Weights of a small GPT-style language model, trained from scratch on English Wikipedia: rotary positions, attention and MLP in parallel.
Each number is 50 + 15 x the weight over its row's rms, rounded and kept within 0 to 99. Layers, rows and columns count from 0. The size before them is the row's rms in percent of the matrix's.

# layer 3 MLP down (transposed), 384x96, rms 0.124, rows 323-383, columns 48-95
108:49 56 56 21 57 58 48 62 51 62 58 42 63 65 43 70 48 56 23 47 33 43 44 57 26 48 52 36 43 29 54 48 62 48 38 63 54 33 62 67 52 26 83 56 53 47 37 73
092:19 46 61 45 54 55 27 21 36 35 44 65 38 32 33 67 38 32 72 27 90 43 63 59 40 50 74 53 63 47 31 62 46 56 50 30 63 49 28 40 38 99 59 41 48 22 51 59
098:39 53 70 17 15 51 44 48 31 79 70 60 52 57 60 53 48 38 31 54 67 55 54 23 42 45 42 59 49 47 38 58 55 38 56 35 63 42 54 55 55 87 32 59 73 50 40 50
100:54 44 81 22 32 51 39 51 22 58 38 40 23 88 27 41 35 80 46 45 29 25 54 47 49 71 63 48 51 58 55 55 70 27 59 43 72 53 48 48 56 45 53 63 48 61 63 70
083:67 62 42 60 70 23 50 65 47 46 66 45 50 60 47 53 44 45 50 26 51 44 30 65 52 34 36 33 47 32 65 45 82 27 60 47 39 48 79 46 07 56 63 44 53 61 55 44
105:50 48 26 58 63 27 24 40 40 36 71 55 52 47 41 48 47 58 41 54 32 33 43 31 30 48 78 41 45 60 43 46 72 70 58 62 48 24 37 44 46 85 60 36 33 79 14 72
084:44 76 74 63 42 34 65 76 49 42 66 45 26 52 43 61 42 30 14 45 31 45 54 55 34 59 59 42 65 58 43 54 80 56 48 70 53 63 42 64 47 36 41 44 80 31 40 53
124:45 41 57 91 49 33 69 38 60 64 66 73 73 47 72 64 61 42 76 30 51 49 38 45 50 51 51 71 64 45 37 79 27 65 44 52 51 63 45 44 49 26 52 37 49 40 61 54
095:43 57 55 52 36 29 37 39 55 69 56 65 48 55 55 24 43 75 76 42 35 54 46 76 50 20 60 55 38 65 52 54 39 58 73 39 74 64 48 29 43 26 38 41 68 38 47 22
111:56 37 63 35 35 40 81 40 55 57 58 47 29 48 69 73 42 54 25 55 45 71 24 68 52 60 47 43 59 71 67 42 43 31 40 17 46 44 63 76 58 52 49 55 51 59 32 40
092:56 55 50 69 38 66 27 20 58 72 50 46 55 43 48 61 53 51 82 38 52 43 63 56 73 23 62 56 80 37 37 45 51 59 68 64 62 64 56 36 57 42 38 32 62 45 63 45
092:23 74 67 46 52 65 57 44 26 44 75 30 69 88 49 26 76 75 38 49 41 34 58 52 29 22 43 24 47 29 23 27 40 63 58 64 45 57 63 44 49 59 40 64 40 60 36 48
108:38 62 69 63 73 31 49 54 35 41 58 71 50 46 42 50 82 36 28 36 30 28 49 42 21 40 42 53 60 55 78 54 44 60 62 44 53 51 39 58 70 30 32 61 21 60 48 54
098:47 54 42 54 41 43 44 41 50 45 57 42 56 61 49 76 21 60 34 47 73 19 62 46 37 17 52 60 52 58 38 61 29 65 50 38 31 53 69 76 57 47 76 22 51 50 97 50
109:51 69 21 68 55 41 58 61 60 16 61 70 52 54 35 49 47 51 53 44 24 69 63 42 42 54 64 81 28 50 30 49 45 62 72 57 49 47 34 39 67 64 71 43 53 58 60 55
090:72 66 52 65 49 51 45 85 62 41 06 63 47 70 50 51 51 58 86 36 44 43 54 47 42 68 40 51 43 60 53 33 61 42 47 54 64 57 67 43 64 57 55 65 53 48 28 39
101:53 55 47 46 43 58 73 43 24 55 53 48 41 61 50 61 24 55 40 48 56 66 46 37 51 24 97 48 71 36 32 40 73 49 53 43 43 46 35 38 27 36 33 64 53 32 29 48
115:44 32 38 72 16 39 43 51 39 39 54 38 45 54 28 38 62 58 51 50 73 46 56 49 64 63 32 52 44 45 61 57 53 70 37 45 59 56 61 31 63 70 68 66 81 51 33 26
093:65 31 46 34 48 27 52 62 52 71 49 28 55 47 40 15 42 46 66 58 46 27 40 52 46 69 50 50 43 66 42 22 44 70 33 39 44 30 50 46 46 78 52 53 49 56 43 58
094:67 50 64 79 44 40 55 46 55 46 54 52 58 09 72 48 43 51 63 58 57 60 77 39 42 57 35 48 41 21 62 46 31 39 37 67 77 56 33 75 63 67 37 70 40 42 32 60
092:55 34 55 72 49 13 45 40 50 49 61 36 39 76 42 66 45 67 56 32 64 42 41 55 53 47 48 35 51 25 70 47 47 34 41 60 60 42 72 46 44 21 30 55 76 41 74 71
107:73 40 49 26 69 69 65 54 59 64 66 38 31 52 29 63 22 40 76 61 62 47 65 31 79 50 47 66 59 73 60 32 55 32 42 54 33 42 42 51 38 43 34 67 69 50 49 52
104:60 53 51 51 45 53 60 61 65 31 41 31 62 39 36 40 43 55 70 52 62 36 77 48 45 65 70 48 21 71 34 44 54 39 49 91 74 63 48 27 67 59 56 63 27 49 30 42
111:51 61 49 64 37 40 35 60 59 37 72 66 65 60 74 49 71 50 49 43 52 52 28 57 46 34 60 72 58 88 62 64 39 39 30 44 48 81 46 35 62 59 14 59 49 42 50 35
099:62 75 78 32 45 79 34 67 27 42 58 44 56 28 58 44 36 47 33 66 55 75 72 70 38 68 59 43 45 66 50 69 69 38 52 56 56 68 46 55 59 62 39 49 35 63 53 51
108:65 17 38 63 56 53 66 73 33 57 54 32 39 17 53 56 46 42 19 66 28 49 39 25 43 75 21 21 60 41 47 20 51 59 55 33 48 58 53 36 46 67 76 38 49 72 39 27
088:31 74 60 61 47 33 23 74 61 25 50 67 66 39 63 53 62 17 59 48 54 53 41 36 39 46 64 58 19 59 23 36 54 39 37 43 32 24 59 27 57 77 31 39 48 51 41 34
105:53 46 68 29 57 33 46 46 49 37 76 28 48 47 41 26 50 40 40 81 58 57 50 70 50 62 52 62 59 69 16 35 50 59 44 17 28 41 50 66 49 96 51 47 58 69 53 57
100:58 36 56 42 39 58 44 76 45 44 43 50 29 51 55 19 61 26 41 57 62 35 32 45 66 66 45 34 69 53 56 28 70 95 61 92 69 69 37 65 54 63 50 34 77 34 33 53
110:36 38 42 50 43 42 83 58 48 61 54 59 68 57 41 51 41 40 45 63 79 53 45 56 63 76 34 40 17 63 45 42 41 59 45 68 30 57 40 64 69 40 38 29 57 44 67 55
093:61 37 31 45 77 59 52 68 36 46 63 51 36 37 40 66 66 49 52 72 59 37 67 55 52 54 58 44 15 38 63 36 34 59 74 32 52 42 64 50 57 39 50 48 27 64 46 57
078:48 58 47 56 53 38 49 44 44 43 53 52 20 16 59 68 40 50 70 57 16 25 58 48 54 69 48 31 20 71 61 42 69 39 48 69 43 44 80 56 66 16 70 63 69 75 32 63
088:50 29 29 73 24 37 56 43 54 11 59 69 65 38 52 51 56 23 25 62 39 47 58 58 41 62 58 36 44 54 32 59 45 66 34 56 56 46 29 47 39 52 46 35 60 18 28 47
097:40 58 47 59 58 45 71 28 35 34 74 77 46 60 63 53 37 50 38 31 37 49 56 62 55 59 46 51 36 46 60 55 52 40 51 67 34 62 48 75 68 40 12 44 57 53 47 32
098:52 25 41 62 29 34 60 40 65 39 42 46 52 55 41 34 72 59 46 36 34 49 58 51 59 67 76 49 28 54 54 50 44 21 18 68 48 63 60 65 74 83 62 44 76 52 71 71
104:82 62 30 39 31 39 71 38 29 52 64 69 56 43 50 40 57 38 61 41 22 07 18 59 59 57 45 54 35 82 45 51 52 53 26 62 27 69 16 65 62 46 73 58 40 60 38 51
100:27 42 58 69 58 48 58 45 35 50 63 52 60 59 29 70 60 63 14 57 50 48 54 64 63 54 71 58 59 63 55 44 45 96 36 30 34 45 44 42 62 63 53 64 38 56 23 75
103:48 56 43 50 31 74 41 45 51 22 64 61 68 65 37 41 37 48 34 52 48 47 49 61 41 34 63 29 65 67 52 47 49 72 47 32 38 36 54 58 48 57 34 67 27 64 33 62
086:20 26 54 69 48 65 49 55 74 47 55 44 71 51 63 31 68 55 68 38 42 44 32 49 27 57 42 40 57 58 42 52 47 53 29 64 40 49 51 45 25 56 49 60 62 64 45 45
091:38 54 70 46 13 59 33 62 56 66 48 64 17 56 41 66 50 21 36 37 30 65 42 41 57 32 48 67 58 65 37 47 28 40 28 26 25 29 36 67 55 37 44 80 42 59 34 50
095:73 67 53 40 15 78 58 37 62 26 33 73 22 41 50 43 31 50 51 55 83 62 59 55 54 51 49 48 40 61 47 33 41 57 70 56 53 79 41 54 40 60 58 60 32 57 71 66
104:68 46 66 63 56 60 33 78 71 47 30 55 66 51 38 80 47 62 52 51 53 45 47 67 47 33 39 30 44 87 38 74 49 28 70 54 77 45 50 38 63 81 74 48 70 49 58 57
082:59 44 67 43 70 54 35 50 62 53 47 29 28 36 45 50 41 66 42 36 68 41 25 50 28 39 56 40 78 70 41 53 88 66 45 47 61 35 47 48 43 56 40 51 66 58 58 71
105:58 42 45 47 45 27 29 52 79 45 29 84 45 63 55 60 38 34 61 78 38 40 28 46 67 52 73 62 57 69 26 53 59 70 49 39 48 42 57 66 67 53 59 45 36 65 35 70
100:47 38 71 33 40 70 39 69 31 33 31 43 57 54 37 62 36 58 50 59 48 83 23 44 48 24 45 48 60 63 51 58 36 28 86 36 59 59 38 42 46 37 67 44 46 29 35 34
092:37 43 52 54 51 33 90 58 28 55 79 38 23 47 21 34 51 73 23 68 37 57 65 54 18 52 11 50 59 48 27 38 55 65 39 39 27 50 76 31 54 83 54 39 50 59 63 31
087:56 35 47 65 56 67 32 72 57 66 55 54 48 61 75 59 50 55 79 54 44 57 47 51 57 72 73 25 54 33 67 49 44 32 39 63 54 68 52 46 52 37 14 57 49 23 30 50
125:61 75 61 90 47 48 55 35 44 66 50 59 73 34 60 47 74 44 38 78 41 70 63 64 45 86 40 47 19 48 47 77 54 54 60 46 65 49 31 22 52 56 71 30 29 55 48 75
110:63 57 34 46 81 61 67 42 58 51 15 54 44 49 46 62 61 50 49 73 46 66 41 37 37 36 66 23 49 62 33 51 45 62 27 39 66 40 20 25 57 48 55 51 56 80 70 22
095:30 45 52 26 29 52 21 46 48 84 28 42 71 69 49 42 41 56 60 49 52 56 52 43 59 55 25 57 50 44 35 50 16 36 30 51 41 60 86 44 48 46 32 35 83 46 76 60
087:14 22 42 61 57 32 48 43 31 64 60 64 51 63 28 37 50 41 26 32 36 39 65 52 38 32 38 34 69 48 68 49 75 36 19 59 39 41 47 46 64 47 44 42 39 36 45 58
099:53 59 57 59 55 41 80 64 60 56 47 42 54 78 52 47 57 52 77 51 30 65 93 49 58 52 42 45 71 34 39 60 78 35 54 32 34 32 55 38 23 51 62 62 67 37 58 30
088:53 63 49 52 82 44 60 56 47 26 69 41 34 53 43 50 30 22 62 51 38 54 39 53 13 23 35 59 27 28 79 65 38 23 65 58 31 60 51 52 53 60 60 29 63 52 48 45
092:61 45 27 39 36 52 49 68 31 56 68 60 76 40 53 36 58 34 38 63 61 45 39 53 26 55 58 67 54 51 61 57 64 48 54 33 55 42 66 71 31 84 31 18 52 59 51 22
100:55 73 52 58 59 52 71 49 37 44 80 46 53 61 27 68 65 53 39 66 58 61 13 32 51 74 41 48 49 43 51 71 54 49 41 35 34 46 50 50 54 14 58 56 83 46 50 42
096:55 47 81 55 54 65 50 45 30 56 56 26 32 36 00 48 45 57 50 48 63 68 62 71 50 34 49 42 46 58 59 54 53 34 53 52 69 57 46 34 46 24 68 25 69 60 81 40
122:62 26 72 28 62 49 45 63 36 73 47 23 55 60 65 82 54 17 41 68 59 79 50 47 36 44 46 43 19 37 53 44 48 57 69 30 30 42 46 34 82 73 60 60 44 56 80 49
094:36 55 57 34 43 59 45 66 86 33 68 60 29 57 63 68 30 65 60 57 38 59 74 49 49 54 36 50 35 37 64 41 40 30 26 66 50 25 69 35 52 79 52 29 61 38 49 62
081:48 79 39 21 35 50 56 81 69 19 30 55 31 38 63 50 65 49 44 50 89 67 63 40 37 20 71 58 59 39 49 56 51 52 31 66 58 39 62 75 52 45 39 22 47 51 79 61
096:10 63 51 48 55 74 84 55 52 29 57 50 61 67 48 42 73 23 44 48 75 39 83 05 36 60 41 34 40 53 57 55 36 27 67 60 61 60 65 65 57 34 37 44 71 49 70 48
076:68 32 39 35 48 44 59 54 52 71 54 35 39 61 48 16 33 63 70 55 31 49 40 28 46 66 29 63 49 58 38 50 56 60 75 39 39 55 47 51 55 40 41 67 64 47 49 66
# layer 3 MLP up, 384x96, rms 0.141, rows 324-383, columns 48-95
096:58 53 44 38 27 54 52 72 58 73 50 33 51 54 62 25 57 58 32 44 21 61 30 46 66 37 26 62 45 47 68 45 46 49 59 58 27 19 75 68 56 02 29 61 49 80 38 49
098:47 28 53 48 38 41 53 55 15 68 52 32 53 55 56 69 41 40 43 74 46 72 66 27 36 25 35 30 52 46 47 53 47 72 77 36 32 67 46 61 30 56 47 45 43 58 57 39
105:56 25 58 34 70 45 61 34 33 45 29 17 45 67 42 61 35 50 39 49 52 57 50 74 27 47 47 34 35 67 30 43 67 70 38 70 57 47 44 38 53 78 69 33 50 48 39 60
086:36 24 38 25 31 64 33 57 26 48 34 57 44 33 46 50 56 44 70 66 57 65 55 39 14 44 59 60 41 69 29 59 31 59 47 36 67 75 42 57 67 46 48 46 49 55 56 58
095:44 30 54 56 72 49 49 71 42 54 69 40 32 61 43 45 26 57 26 49 64 56 81 51 34 36 54 70 57 50 24 50 47 43 69 35 58 68 34 54 27 33 37 68 23 64 51 69
093:61 44 16 29 53 43 49 42 49 41 56 59 51 49 36 11 60 57 78 49 50 54 55 22 47 81 57 57 49 36 40 45 38 73 56 51 39 37 53 31 46 51 53 33 09 57 29 44
111:44 41 41 57 58 50 69 65 75 42 29 46 42 33 33 02 70 64 55 62 51 51 33 45 43 71 47 53 69 44 45 33 49 77 16 46 49 38 21 30 63 61 54 72 26 18 34 53
107:21 49 37 41 41 47 72 72 43 46 52 49 23 43 45 39 46 46 13 54 38 51 42 54 27 58 56 74 67 44 51 46 60 55 56 46 50 41 30 41 48 65 72 51 40 41 36 50
104:64 48 42 52 49 71 49 44 43 67 30 39 49 12 66 53 68 46 79 52 63 29 19 77 51 65 42 56 60 56 56 35 63 57 64 35 42 30 49 52 66 76 71 31 29 56 17 43
094:39 32 28 60 61 54 82 52 54 33 30 47 51 30 42 66 52 44 44 68 49 48 44 57 30 47 16 60 28 44 37 50 46 50 70 23 32 34 32 58 54 71 77 33 23 51 28 53
096:62 80 47 41 46 28 48 54 58 67 16 54 61 21 37 43 45 38 39 27 66 38 66 57 67 44 56 59 43 71 45 27 52 37 34 41 34 55 60 69 48 56 25 55 27 37 41 61
106:54 30 27 46 56 37 33 59 59 54 51 43 28 47 41 51 33 79 20 32 46 45 65 92 41 73 46 62 65 51 42 25 64 47 61 58 56 39 76 69 56 85 62 43 41 41 50 58
102:50 31 51 58 65 33 43 56 60 87 54 64 32 25 44 40 66 59 23 44 37 38 59 79 24 66 48 58 51 37 56 41 62 22 64 52 61 28 44 57 54 49 64 43 69 54 44 59
101:63 23 51 51 50 54 48 31 66 61 33 69 32 60 53 60 54 68 43 35 36 34 42 57 57 67 50 69 52 60 48 42 51 51 68 57 70 38 40 46 47 44 44 53 14 59 45 61
097:46 50 20 34 71 53 48 69 16 76 82 72 26 42 36 37 54 59 33 60 58 52 78 52 63 12 50 62 53 24 29 71 56 60 61 44 56 64 70 66 76 33 64 55 46 75 51 51
098:48 51 63 61 57 48 29 60 50 67 53 51 65 50 53 55 33 55 52 35 46 38 64 55 58 32 24 50 37 53 66 58 26 46 32 55 56 48 39 77 68 11 51 66 40 47 39 40
106:52 53 51 64 51 55 46 58 39 60 53 33 70 40 32 30 67 63 45 17 35 68 43 21 71 51 55 75 51 43 53 49 51 62 45 48 48 60 31 35 45 18 29 62 56 45 29 50
085:58 23 31 51 47 41 47 60 53 51 27 34 40 44 39 39 36 76 65 35 58 24 24 82 49 65 40 48 66 68 40 31 20 61 31 31 51 27 68 43 50 66 51 56 48 30 36 57
085:31 36 30 22 65 56 48 38 46 40 34 43 36 65 28 52 56 37 43 54 42 33 15 76 61 55 56 47 68 68 34 40 70 53 55 49 29 38 46 16 48 29 72 25 60 50 66 41
097:40 47 45 52 57 64 60 53 51 75 27 80 40 09 46 49 59 62 46 60 35 44 49 54 29 48 64 61 28 70 48 40 51 41 78 48 51 33 39 72 47 44 69 28 42 54 23 48
107:78 41 21 45 38 62 58 44 55 57 27 30 57 33 50 65 49 56 53 57 27 76 43 62 35 60 51 36 34 61 58 51 61 34 40 52 26 45 43 25 49 56 60 50 45 81 55 49
104:57 56 43 39 58 47 33 48 39 71 51 26 51 74 35 65 35 33 46 40 62 50 63 60 33 41 59 42 90 73 51 36 62 40 58 53 28 47 29 27 44 53 42 52 34 55 50 38
102:65 48 53 28 56 62 55 61 65 52 66 50 52 37 53 43 71 31 64 46 85 25 26 21 43 62 47 55 69 60 54 25 36 62 38 34 77 30 54 41 78 70 74 23 40 24 43 42
104:51 54 46 64 58 43 65 28 67 61 62 50 45 77 18 61 38 49 54 25 70 20 51 32 35 59 43 47 85 51 57 59 51 35 35 31 67 41 62 38 53 50 62 54 46 39 33 33
096:73 52 47 87 45 47 31 64 31 62 27 43 64 48 72 25 74 48 58 45 46 47 37 10 45 73 36 52 56 34 43 36 51 42 42 54 20 42 52 36 34 32 52 57 42 60 56 51
089:40 20 29 41 48 71 66 51 31 67 76 51 05 57 30 42 34 51 44 61 33 49 67 54 63 36 32 60 60 42 65 66 37 56 52 33 55 78 23 49 43 34 55 46 57 65 73 65
101:59 47 43 57 61 31 43 74 39 58 67 74 43 49 27 41 49 53 44 44 38 25 58 62 70 77 49 65 62 53 48 47 41 32 62 14 38 39 66 41 52 99 84 61 51 60 27 39
098:41 63 35 42 34 32 90 44 57 58 31 61 46 19 43 49 62 50 44 31 46 61 66 47 32 53 47 26 85 61 27 60 36 59 37 51 49 46 24 48 31 52 71 49 48 18 30 50
110:59 28 52 60 45 78 57 54 54 48 30 66 60 60 36 43 41 51 79 16 63 27 46 30 55 38 41 78 77 42 66 57 53 53 24 27 49 44 49 42 45 34 45 60 38 34 39 58
100:49 58 52 57 29 42 57 31 57 67 37 44 68 41 54 29 30 51 49 29 48 82 41 44 47 49 53 55 85 57 39 57 77 40 49 66 42 61 40 45 53 62 58 60 55 36 44 45
078:48 32 54 44 64 51 64 69 69 57 59 45 68 81 25 45 50 47 49 54 90 84 30 49 61 35 49 81 77 37 59 51 46 73 53 44 59 60 22 32 46 66 24 39 54 45 56 40
090:47 43 61 32 60 48 55 52 36 76 35 26 26 47 45 46 46 52 66 26 42 44 23 40 59 43 36 70 40 45 62 30 69 35 54 39 31 41 63 53 55 44 68 55 56 87 50 55
092:58 36 38 70 43 60 52 47 56 35 48 27 63 37 54 49 47 47 60 50 50 55 52 30 45 40 45 47 48 29 62 46 49 31 27 33 54 33 38 38 26 27 54 53 34 62 39 71
098:52 58 30 51 61 61 36 45 39 56 36 53 36 36 56 63 41 68 30 68 54 55 29 71 35 60 29 53 37 59 48 48 63 42 61 54 20 35 52 77 56 56 68 49 36 78 29 54
098:61 42 36 30 41 32 75 38 52 78 45 65 70 44 43 48 63 40 61 24 35 19 27 61 58 65 58 44 50 72 28 55 76 65 51 65 46 37 24 42 71 55 68 61 41 69 52 67
097:52 52 59 38 35 46 47 62 34 66 71 37 22 52 86 49 52 33 71 50 49 67 44 17 49 31 33 59 40 50 26 52 52 29 73 52 41 51 38 62 41 52 46 35 49 67 63 51
110:44 69 47 47 73 47 76 27 69 86 45 44 78 47 33 51 47 41 64 16 53 51 41 55 55 47 56 45 68 57 58 41 65 76 45 42 43 35 75 47 44 53 37 59 24 52 19 58
095:84 56 50 45 60 37 55 48 13 61 47 54 41 63 45 60 41 27 45 61 55 61 78 47 59 46 49 63 46 48 47 74 43 53 70 30 37 71 49 70 83 30 54 37 47 33 52 63
101:38 44 45 70 73 64 69 42 59 53 51 49 67 38 52 49 47 80 59 47 59 50 49 68 46 60 42 50 58 38 53 52 59 49 34 86 70 61 54 63 54 45 65 48 56 23 29 51
095:32 32 44 51 72 35 46 90 35 61 65 43 60 65 76 55 72 57 51 33 28 31 41 51 54 59 61 41 71 29 68 55 76 53 57 56 33 24 53 69 47 48 45 50 33 50 29 47
106:74 49 48 59 36 45 40 41 41 50 43 57 51 52 37 43 48 35 50 23 70 42 71 45 49 79 65 63 52 58 77 21 51 56 38 54 48 32 32 38 31 51 84 50 34 27 40 61
095:68 36 62 57 59 38 55 55 49 68 42 21 43 08 54 35 43 31 37 65 50 45 15 34 26 60 49 65 42 43 30 40 46 78 63 48 51 45 30 37 52 59 54 33 62 94 52 58
096:47 29 47 64 60 45 53 34 58 57 48 37 69 52 26 46 42 62 56 25 42 47 39 69 44 62 57 67 75 42 46 45 47 41 53 56 52 63 25 36 48 43 62 67 48 16 08 80
111:44 45 32 38 55 76 43 43 60 63 47 65 41 67 47 28 48 71 47 50 47 35 69 63 45 72 50 58 55 31 47 31 94 36 56 39 42 40 75 68 48 76 28 59 30 45 49 62
092:52 53 46 65 53 36 69 72 44 68 32 50 54 35 39 41 55 53 34 27 38 48 58 60 54 58 46 46 75 48 35 45 38 31 46 51 58 47 75 41 54 31 40 76 48 54 48 50
094:53 52 32 65 51 44 82 42 45 40 58 21 28 52 31 51 50 51 22 52 69 41 45 56 45 29 42 74 50 61 40 33 77 63 63 44 53 24 27 42 56 66 91 43 63 58 57 56
112:66 58 43 66 49 52 49 41 45 77 42 37 56 54 56 83 18 40 43 39 69 25 83 33 39 53 57 46 65 53 64 85 64 28 81 24 66 58 49 41 57 61 45 38 37 16 38 45
116:71 60 58 43 50 41 56 41 56 69 44 52 45 57 45 36 28 67 45 00 52 35 44 55 53 37 59 44 72 38 43 47 56 34 45 50 62 53 46 53 37 50 62 32 36 21 17 38
099:55 22 49 61 69 40 60 65 43 71 37 33 55 34 28 59 19 49 52 43 07 57 19 48 58 48 65 42 18 54 59 25 58 36 54 69 42 35 38 33 42 40 58 45 72 63 32 52
097:68 68 37 15 39 57 64 37 67 55 36 14 33 31 66 56 58 61 69 70 77 39 38 65 39 62 44 72 30 43 36 55 24 77 59 50 56 63 58 41 43 51 47 59 53 66 42 42
097:33 37 23 66 50 39 58 39 45 33 37 74 54 49 54 26 53 83 41 46 65 79 23 49 29 71 40 56 59 39 37 38 30 52 81 59 45 53 40 43 54 70 51 65 13 69 58 45
099:60 52 61 41 48 48 55 66 47 62 32 71 82 57 48 57 75 47 58 45 73 62 50 14 60 76 41 48 71 45 49 31 49 71 64 30 29 28 55 51 54 37 30 68 53 49 50 50
099:39 65 49 62 83 55 64 35 71 36 40 63 27 51 35 62 42 59 79 36 46 33 78 40 76 62 34 52 51 61 43 58 33 67 30 50 49 47 47 44 50 20 65 70 34 50 63 65
101:68 35 55 49 54 37 25 56 58 62 61 65 51 61 50 69 60 20 71 58 32 54 73 40 56 63 21 58 43 50 43 43 74 45 64 66 44 46 63 70 57 44 37 51 37 52 61 29
092:65 52 45 41 44 37 47 51 35 69 44 54 62 56 69 59 44 48 55 32 32 47 52 35 76 69 46 53 49 55 42 23 42 71 51 70 15 21 40 52 34 52 41 64 30 51 34 35
108:44 45 41 59 38 33 39 50 35 81 48 12 38 51 50 60 33 45 53 56 61 73 50 48 44 47 59 54 37 61 26 60 47 58 62 27 26 60 24 38 47 19 47 40 47 31 68 66
103:57 32 31 61 59 51 34 60 13 59 57 53 57 44 39 40 45 35 40 42 65 58 42 38 51 44 52 57 70 48 31 62 43 73 94 19 43 62 35 49 59 28 45 48 50 48 65 33
090:77 51 54 68 90 49 54 40 37 56 62 43 42 46 50 52 44 36 73 44 25 47 54 27 69 34 41 51 36 45 53 56 23 57 60 32 65 61 45 16 33 19 52 38 57 39 51 61
106:49 31 46 57 59 63 63 37 44 58 48 32 41 55 56 06 87 71 57 52 18 49 25 51 41 35 45 39 69 49 17 48 54 69 41 51 42 57 52 49 53 45 55 74 30 77 46 56
068:71 40 17 25 54 43 45 47 43 76 16 28 37 48 42 46 01 41 60 54 35 57 47 36 37 69 30 57 52 48 36 34 33 60 63 37 33 37 45 53 66 35 53 57 49 72 46 56